config = dict(
    n_layer=15,
    n_kv_head=3,
    vocab_size=1024,
    rope_fraction=1.0,
    attn_scale=0.177,
    tie_embeddings=False,
    parallel_block=False,
    init='uniform',
    init_std_qkv=0.0353,
    init_std_down=0.00456,
    optimizer='muon_variant',
    lr_mult_o=4.0,
    grad_clip=0.5,
    batch_tokens=32768,
    dataset='wikipedia_en',
)
Each number is 50 + 15 x the weight over its row's rms, rounded and kept within 0 to 99. Layers, rows and columns count from 0. The size before them is the row's rms in percent of the matrix's.

# o: layer 2 attention output (transposed), 192x192, rms 0.246, rows 95,127, columns 0-191
# q: layer 2 attention query, 192x192, rms 0.0869, rows 128-132,160-164, columns 0-191
# k: layer 2 attention key, 96x192, rms 0.0965, rows 64-68, columns 0-191
o95 096:37 33 36 33 77 52 42 53 48 45 50 35 77 47 68 14 32 45 67 22 51 46 56 35 34 42 41 59 43 66 89 58 37 40 35 48 66 40 70 81 53 48 38 50 81 26 53 52 68 40 64 57 41 59 70 33 51 61 52 43 35 46 28 48 78 62 47 42 22 55 44 42 59 45 67 50 63 30 62 45 48 53 88 58 49 56 73 63 45 53 67 23 63 49 82 55 70 40 43 65 33 74 33 43 59 39 61 55 60 59 40 38 50 20 52 54 47 34 55 68 36 68 26 15 27 28 57 38 50 41 57 68 48 28 73 33 29 41 74 49 41 60 55 34 37 62 56 46 47 50 39 54 59 38 40 33 51 40 57 47 27 62 08 47 54 46 32 73 22 71 25 69 50 42 59 63 43 74 55 35 44 63 40 30 66 50 57 35 58 39 65 55
o127 103:50 45 50 59 36 54 49 31 54 49 61 49 57 47 66 70 56 50 42 53 49 59 50 55 61 56 47 23 71 68 08 35 56 42 66 54 56 60 01 43 64 66 55 48 44 78 55 42 48 50 26 33 40 29 50 52 39 31 46 62 47 57 64 75 59 47 57 34 59 25 35 72 57 40 39 54 46 60 53 62 80 70 29 59 47 39 57 30 60 33 48 80 27 54 43 56 41 47 52 14 60 56 66 66 37 45 39 68 26 30 46 88 55 62 73 29 60 34 31 44 43 29 52 78 65 44 69 58 52 55 64 51 41 68 26 69 51 63 52 60 40 24 27 47 74 22 65 51 54 29 44 43 49 51 56 86 42 28 60 38 60 51 79 46 44 33 63 37 62 61 62 35 67 33 28 40 51 36 44 49 41 24 80 49 56 39 32 47 47 72 34 79
q128 109:53 46 24 70 69 26 41 53 61 31 54 21 39 24 34 39 52 49 66 57 74 59 40 56 60 70 48 45 56 47 56 36 33 41 49 54 78 49 27 59 30 34 56 68 44 10 38 51 57 51 35 55 32 47 31 36 74 39 45 50 33 66 42 62 41 52 82 81 66 37 37 54 39 61 49 50 32 47 41 24 53 36 65 68 55 53 50 51 54 49 42 73 61 86 62 74 41 31 81 57 45 25 50 54 56 73 52 52 62 62 34 39 69 59 43 49 48 62 54 58 58 32 52 93 53 43 58 26 57 55 60 42 75 43 47 66 51 27 76 34 46 69 52 41 27 85 59 78 47 61 62 39 54 50 40 86 33 57 44 46 57 51 92 50 30 40 47 58 58 50 58 49 46 22 31 58 38 44 87 55 53 51 47 53 51 36 77 72 56 48 46 63
q160 085:52 31 79 42 27 44 46 44 45 60 80 75 65 36 52 28 20 66 57 59 44 69 66 41 41 54 66 63 31 54 50 70 35 43 49 52 65 30 55 63 48 63 53 45 64 63 45 39 36 65 52 53 42 45 54 27 58 59 64 65 55 66 47 41 37 60 40 40 60 51 47 70 40 49 41 50 60 55 66 62 55 44 43 51 46 46 34 41 27 66 61 37 50 60 64 31 43 84 40 45 69 50 32 43 66 70 62 51 39 22 49 17 38 54 41 50 38 66 47 77 48 45 30 48 43 22 45 80 38 33 72 62 44 47 83 54 38 35 22 50 57 18 77 62 70 24 27 51 71 60 67 33 38 35 47 30 82 56 36 48 63 70 48 20 70 49 57 49 59 64 46 21 52 49 46 57 28 22 57 24 46 66 37 25 89 64 29 38 57 59 54 75
k64 104:60 31 25 28 33 61 47 39 40 58 50 61 43 46 70 46 50 62 58 63 62 41 40 62 58 40 34 56 42 55 49 58 47 49 83 69 20 42 38 22 44 32 51 46 62 53 65 71 52 47 74 54 46 43 62 90 71 55 78 36 58 62 53 39 35 64 52 35 32 58 57 38 53 23 69 42 60 55 39 81 24 51 47 34 47 25 48 48 39 54 64 35 96 27 35 22 46 55 71 32 70 85 52 37 41 48 61 38 35 77 40 66 66 45 51 65 30 57 52 54 47 58 52 63 50 34 42 36 33 51 76 50 20 66 70 62 50 54 69 10 59 43 45 27 60 70 53 69 33 40 36 38 36 60 31 35 48 53 42 40 49 58 62 41 36 55 58 57 62 51 25 29 69 68 54 30 44 63 55 58 81 60 59 59 42 71 57 86 32 38 49 42
q129 087:36 61 47 43 51 33 40 73 65 51 49 73 75 65 59 81 27 49 52 46 27 71 38 59 61 32 41 56 38 57 28 40 62 43 20 44 25 46 41 30 75 54 82 74 38 53 63 52 38 50 28 55 63 62 52 60 79 57 44 44 62 41 64 12 65 35 42 33 37 37 62 46 53 56 67 66 66 69 60 29 42 61 60 29 22 17 63 67 62 37 48 25 56 45 50 51 52 48 45 07 46 61 68 55 65 49 29 54 29 42 69 85 61 77 31 42 46 51 67 44 47 87 38 35 60 80 53 60 48 46 41 46 33 61 43 40 40 54 74 56 50 28 46 40 90 30 30 44 35 48 42 55 37 59 33 42 47 39 41 61 24 56 38 65 35 54 37 59 60 54 30 43 54 56 39 59 41 60 51 71 56 69 51 65 74 45 48 32 66 48 61 47
q161 091:49 42 70 47 34 36 27 71 69 71 57 55 50 60 83 82 25 40 54 64 56 40 36 21 46 41 41 57 60 40 51 31 24 65 32 38 44 45 59 17 46 47 43 40 81 57 65 64 26 41 47 31 51 56 17 40 06 62 46 45 58 37 41 24 41 60 52 73 69 35 62 69 56 38 54 82 28 59 53 45 74 48 57 28 37 27 56 44 76 38 59 54 44 53 38 45 50 82 55 40 38 40 57 44 58 41 17 30 57 60 35 65 62 45 51 61 71 55 50 44 63 44 39 40 30 50 61 40 85 46 48 63 45 17 30 62 31 60 30 66 30 42 56 55 37 49 36 49 55 33 35 58 64 61 38 48 50 39 62 36 50 29 31 38 50 54 32 37 55 23 26 69 48 30 76 45 52 71 40 22 53 46 49 40 51 33 77 58 51 54 40 57
k65 084:46 27 74 36 53 22 42 36 51 50 27 52 30 56 22 60 46 61 71 42 37 34 37 38 60 90 79 44 52 43 56 45 42 46 47 55 62 39 62 65 43 43 66 78 56 56 47 41 41 70 42 58 59 56 39 52 67 48 55 42 50 39 67 59 36 14 58 64 38 53 72 92 49 43 69 53 58 75 62 55 76 56 49 63 62 63 65 63 42 31 67 48 36 61 15 58 52 56 68 43 27 69 51 40 70 70 53 43 61 36 50 40 38 62 46 30 57 30 27 72 74 33 47 41 67 49 46 41 56 66 40 30 56 31 02 35 67 34 65 43 49 54 31 55 34 61 55 36 68 40 37 63 50 53 59 68 58 73 44 50 46 54 35 23 53 24 31 40 66 28 60 46 32 55 71 72 51 50 48 55 28 12 42 44 34 36 36 43 47 65 58 80
q130 070:46 59 29 68 44 82 50 44 55 41 34 59 53 52 63 39 47 49 51 54 38 26 33 59 49 62 38 28 24 64 56 37 34 19 49 47 40 38 46 49 45 54 68 60 47 28 44 40 33 68 25 61 30 72 73 52 82 58 60 14 54 35 37 39 31 61 45 69 42 79 53 53 48 34 63 53 52 39 42 33 57 45 55 71 71 37 63 51 54 65 49 45 71 40 50 57 52 40 38 47 42 58 38 82 59 48 60 18 64 62 67 20 70 36 46 70 61 61 61 60 82 36 52 52 43 74 66 55 54 31 50 44 35 51 46 34 47 43 52 49 56 40 49 31 84 49 35 45 61 55 58 18 69 43 73 43 54 48 37 62 75 37 63 37 49 26 44 72 86 72 52 63 54 39 41 73 45 61 55 21 57 34 68 65 89 69 31 28 50 73 22 50
q162 107:63 72 57 36 60 57 36 71 36 57 35 55 29 83 46 32 30 35 36 76 50 60 37 67 54 51 44 58 27 56 60 52 54 46 47 48 61 37 55 80 46 38 84 51 67 66 56 39 35 53 69 28 72 54 27 53 56 65 30 45 49 66 63 28 46 73 83 62 40 80 33 69 51 50 61 53 53 39 56 66 85 40 30 45 33 70 56 50 56 61 63 77 69 42 34 49 66 71 47 55 41 50 45 23 72 27 22 32 52 57 64 40 56 73 56 54 52 63 38 53 58 31 54 32 34 30 52 43 56 66 21 61 37 61 30 33 46 45 37 50 51 47 52 66 50 48 17 60 47 37 81 38 63 47 39 60 36 43 48 63 70 35 59 34 54 78 34 31 52 22 50 76 10 45 59 46 51 40 43 40 36 40 10 44 58 61 58 36 64 56 66 65
k66 087:26 68 65 27 35 31 50 58 53 52 46 40 44 58 49 60 55 38 68 42 62 43 48 34 61 43 57 58 24 76 42 75 59 56 50 57 44 37 32 17 44 64 34 74 58 39 57 58 47 28 75 33 61 60 29 28 44 54 39 61 77 43 73 52 81 64 37 65 57 47 80 52 66 53 60 66 43 46 42 57 59 45 54 43 57 39 40 34 54 39 50 56 44 52 54 33 31 57 47 65 47 30 72 59 37 53 48 34 44 23 57 71 56 57 54 61 68 51 60 63 56 50 01 27 23 54 43 57 66 36 74 72 60 69 34 34 50 38 06 55 45 53 58 26 67 28 37 56 35 56 32 52 78 57 31 64 40 67 74 72 35 66 21 37 69 64 34 47 35 64 71 35 57 47 64 63 48 51 34 57 51 56 80 13 33 46 52 45 73 53 40 26
q131 097:54 78 43 26 70 30 45 48 45 45 35 62 76 52 19 28 42 19 36 44 53 49 46 39 21 55 58 50 23 77 62 51 54 42 49 28 41 60 62 72 69 40 51 48 55 41 63 06 59 48 80 65 68 77 73 79 29 62 82 52 45 61 48 18 54 40 71 36 41 81 51 62 49 45 32 58 56 52 45 77 58 43 47 43 51 92 61 37 47 41 35 36 51 65 53 36 44 59 66 58 32 58 58 44 52 56 43 68 36 53 45 47 56 53 46 40 55 45 41 42 67 53 45 19 56 33 15 64 63 50 63 50 41 49 64 65 55 35 65 63 44 47 53 36 62 42 48 53 84 47 57 80 64 48 25 62 64 71 45 55 36 56 42 45 43 73 33 44 38 50 51 89 16 50 60 73 63 45 36 25 44 50 49 39 60 73 59 44 41 65 57 42
q163 100:43 45 53 49 62 65 23 51 46 63 32 53 60 62 58 52 39 33 68 53 30 56 31 40 64 20 59 78 49 40 61 41 57 45 42 46 52 65 29 34 48 68 70 36 68 55 47 50 37 49 47 37 02 69 26 63 57 69 48 69 40 40 58 61 37 39 38 45 65 57 41 46 59 23 31 54 17 62 24 22 36 40 38 37 54 55 56 52 51 56 48 65 47 65 05 33 56 48 27 60 40 27 51 62 47 31 61 44 34 51 45 51 38 41 41 61 34 49 47 57 79 37 64 55 49 47 77 54 60 19 45 39 66 63 53 46 29 48 20 45 66 49 44 49 53 99 42 72 67 29 53 24 60 36 27 54 42 35 51 36 64 36 57 61 61 47 32 45 70 24 49 43 52 37 37 52 16 64 78 43 33 59 19 62 52 39 44 79 50 34 43 67
k67 105:39 50 89 71 42 54 43 84 55 70 66 58 50 65 35 57 46 53 46 49 51 73 70 63 48 66 73 26 48 34 52 52 82 41 62 59 60 56 68 59 44 47 45 61 45 59 27 34 33 35 51 55 75 66 47 53 61 32 33 58 64 39 58 71 76 36 56 42 50 46 58 39 62 36 51 63 64 43 69 30 74 57 33 31 50 47 49 46 43 61 37 79 39 74 26 56 58 26 50 69 18 31 74 63 48 40 48 56 61 46 64 81 32 60 51 21 37 30 43 67 73 40 35 33 52 44 37 44 56 34 72 57 50 38 23 46 31 31 63 45 54 54 74 45 48 26 24 45 63 71 36 52 54 37 48 57 59 47 40 75 81 74 25 22 61 34 24 55 24 29 67 57 66 50 47 70 32 63 37 61 39 15 52 50 46 35 51 37 52 45 44 55
q132 104:65 56 36 74 46 53 60 55 63 44 50 42 19 48 60 42 35 56 38 42 68 70 53 43 56 59 46 46 38 65 47 64 46 60 27 50 29 43 56 48 43 29 53 74 42 39 45 49 60 62 54 49 28 62 86 74 35 46 63 51 54 80 39 49 46 28 31 36 26 33 57 50 48 60 56 35 69 78 24 71 44 07 68 67 39 72 42 58 62 74 66 58 49 63 51 50 46 51 54 54 73 53 61 38 62 37 69 55 61 44 44 57 51 34 39 61 55 50 39 54 04 79 45 51 57 68 65 52 52 51 40 65 57 36 42 55 59 48 64 59 62 68 58 34 49 61 60 26 32 87 58 42 62 88 51 47 56 58 27 30 51 49 30 39 34 85 21 51 88 32 44 68 54 33 58 29 53 27 68 44 83 51 72 56 32 55 57 26 30 53 41 53
q164 096:53 41 39 38 34 54 67 49 49 40 46 26 54 36 49 25 57 63 49 59 56 39 65 54 36 58 56 34 35 41 39 47 47 20 38 56 46 70 41 22 54 56 57 43 16 39 63 59 62 55 53 63 39 15 22 57 92 28 72 65 49 43 58 43 25 49 65 45 44 42 42 49 37 69 65 64 39 39 41 56 61 76 63 52 28 27 50 44 32 08 50 41 58 56 36 52 48 39 46 15 68 33 55 53 57 71 34 44 52 60 61 62 12 60 49 66 33 75 38 39 66 60 64 71 68 37 60 30 38 59 41 53 26 78 39 22 47 67 47 50 55 18 25 53 79 71 20 51 41 57 67 55 40 42 46 43 52 54 57 58 38 62 85 72 54 76 55 27 59 71 34 39 60 50 59 70 43 46 51 37 27 39 45 50 55 51 47 59 67 30 71 39
k68 090:65 45 44 31 64 53 47 81 43 60 44 35 69 64 40 77 72 53 45 47 53 32 63 53 63 44 78 49 52 53 53 38 55 69 39 58 79 68 38 76 52 55 66 62 84 60 61 20 57 51 35 33 46 55 46 49 59 79 38 48 40 42 60 23 44 57 71 70 26 45 37 50 55 33 46 71 29 74 36 43 45 81 36 87 60 70 20 39 66 32 34 39 54 55 66 58 54 53 52 47 26 41 46 45 62 40 73 55 48 40 19 36 36 59 23 37 59 45 57 46 64 50 54 73 56 55 43 66 50 54 39 28 58 81 40 45 39 45 38 24 33 18 32 63 65 57 49 45 61 44 92 47 52 24 69 64 57 75 41 60 18 26 54 52 74 55 48 48 48 42 48 51 52 58 53 41 72 50 47 27 35 58 39 23 46 64 25 43 57 51 58 75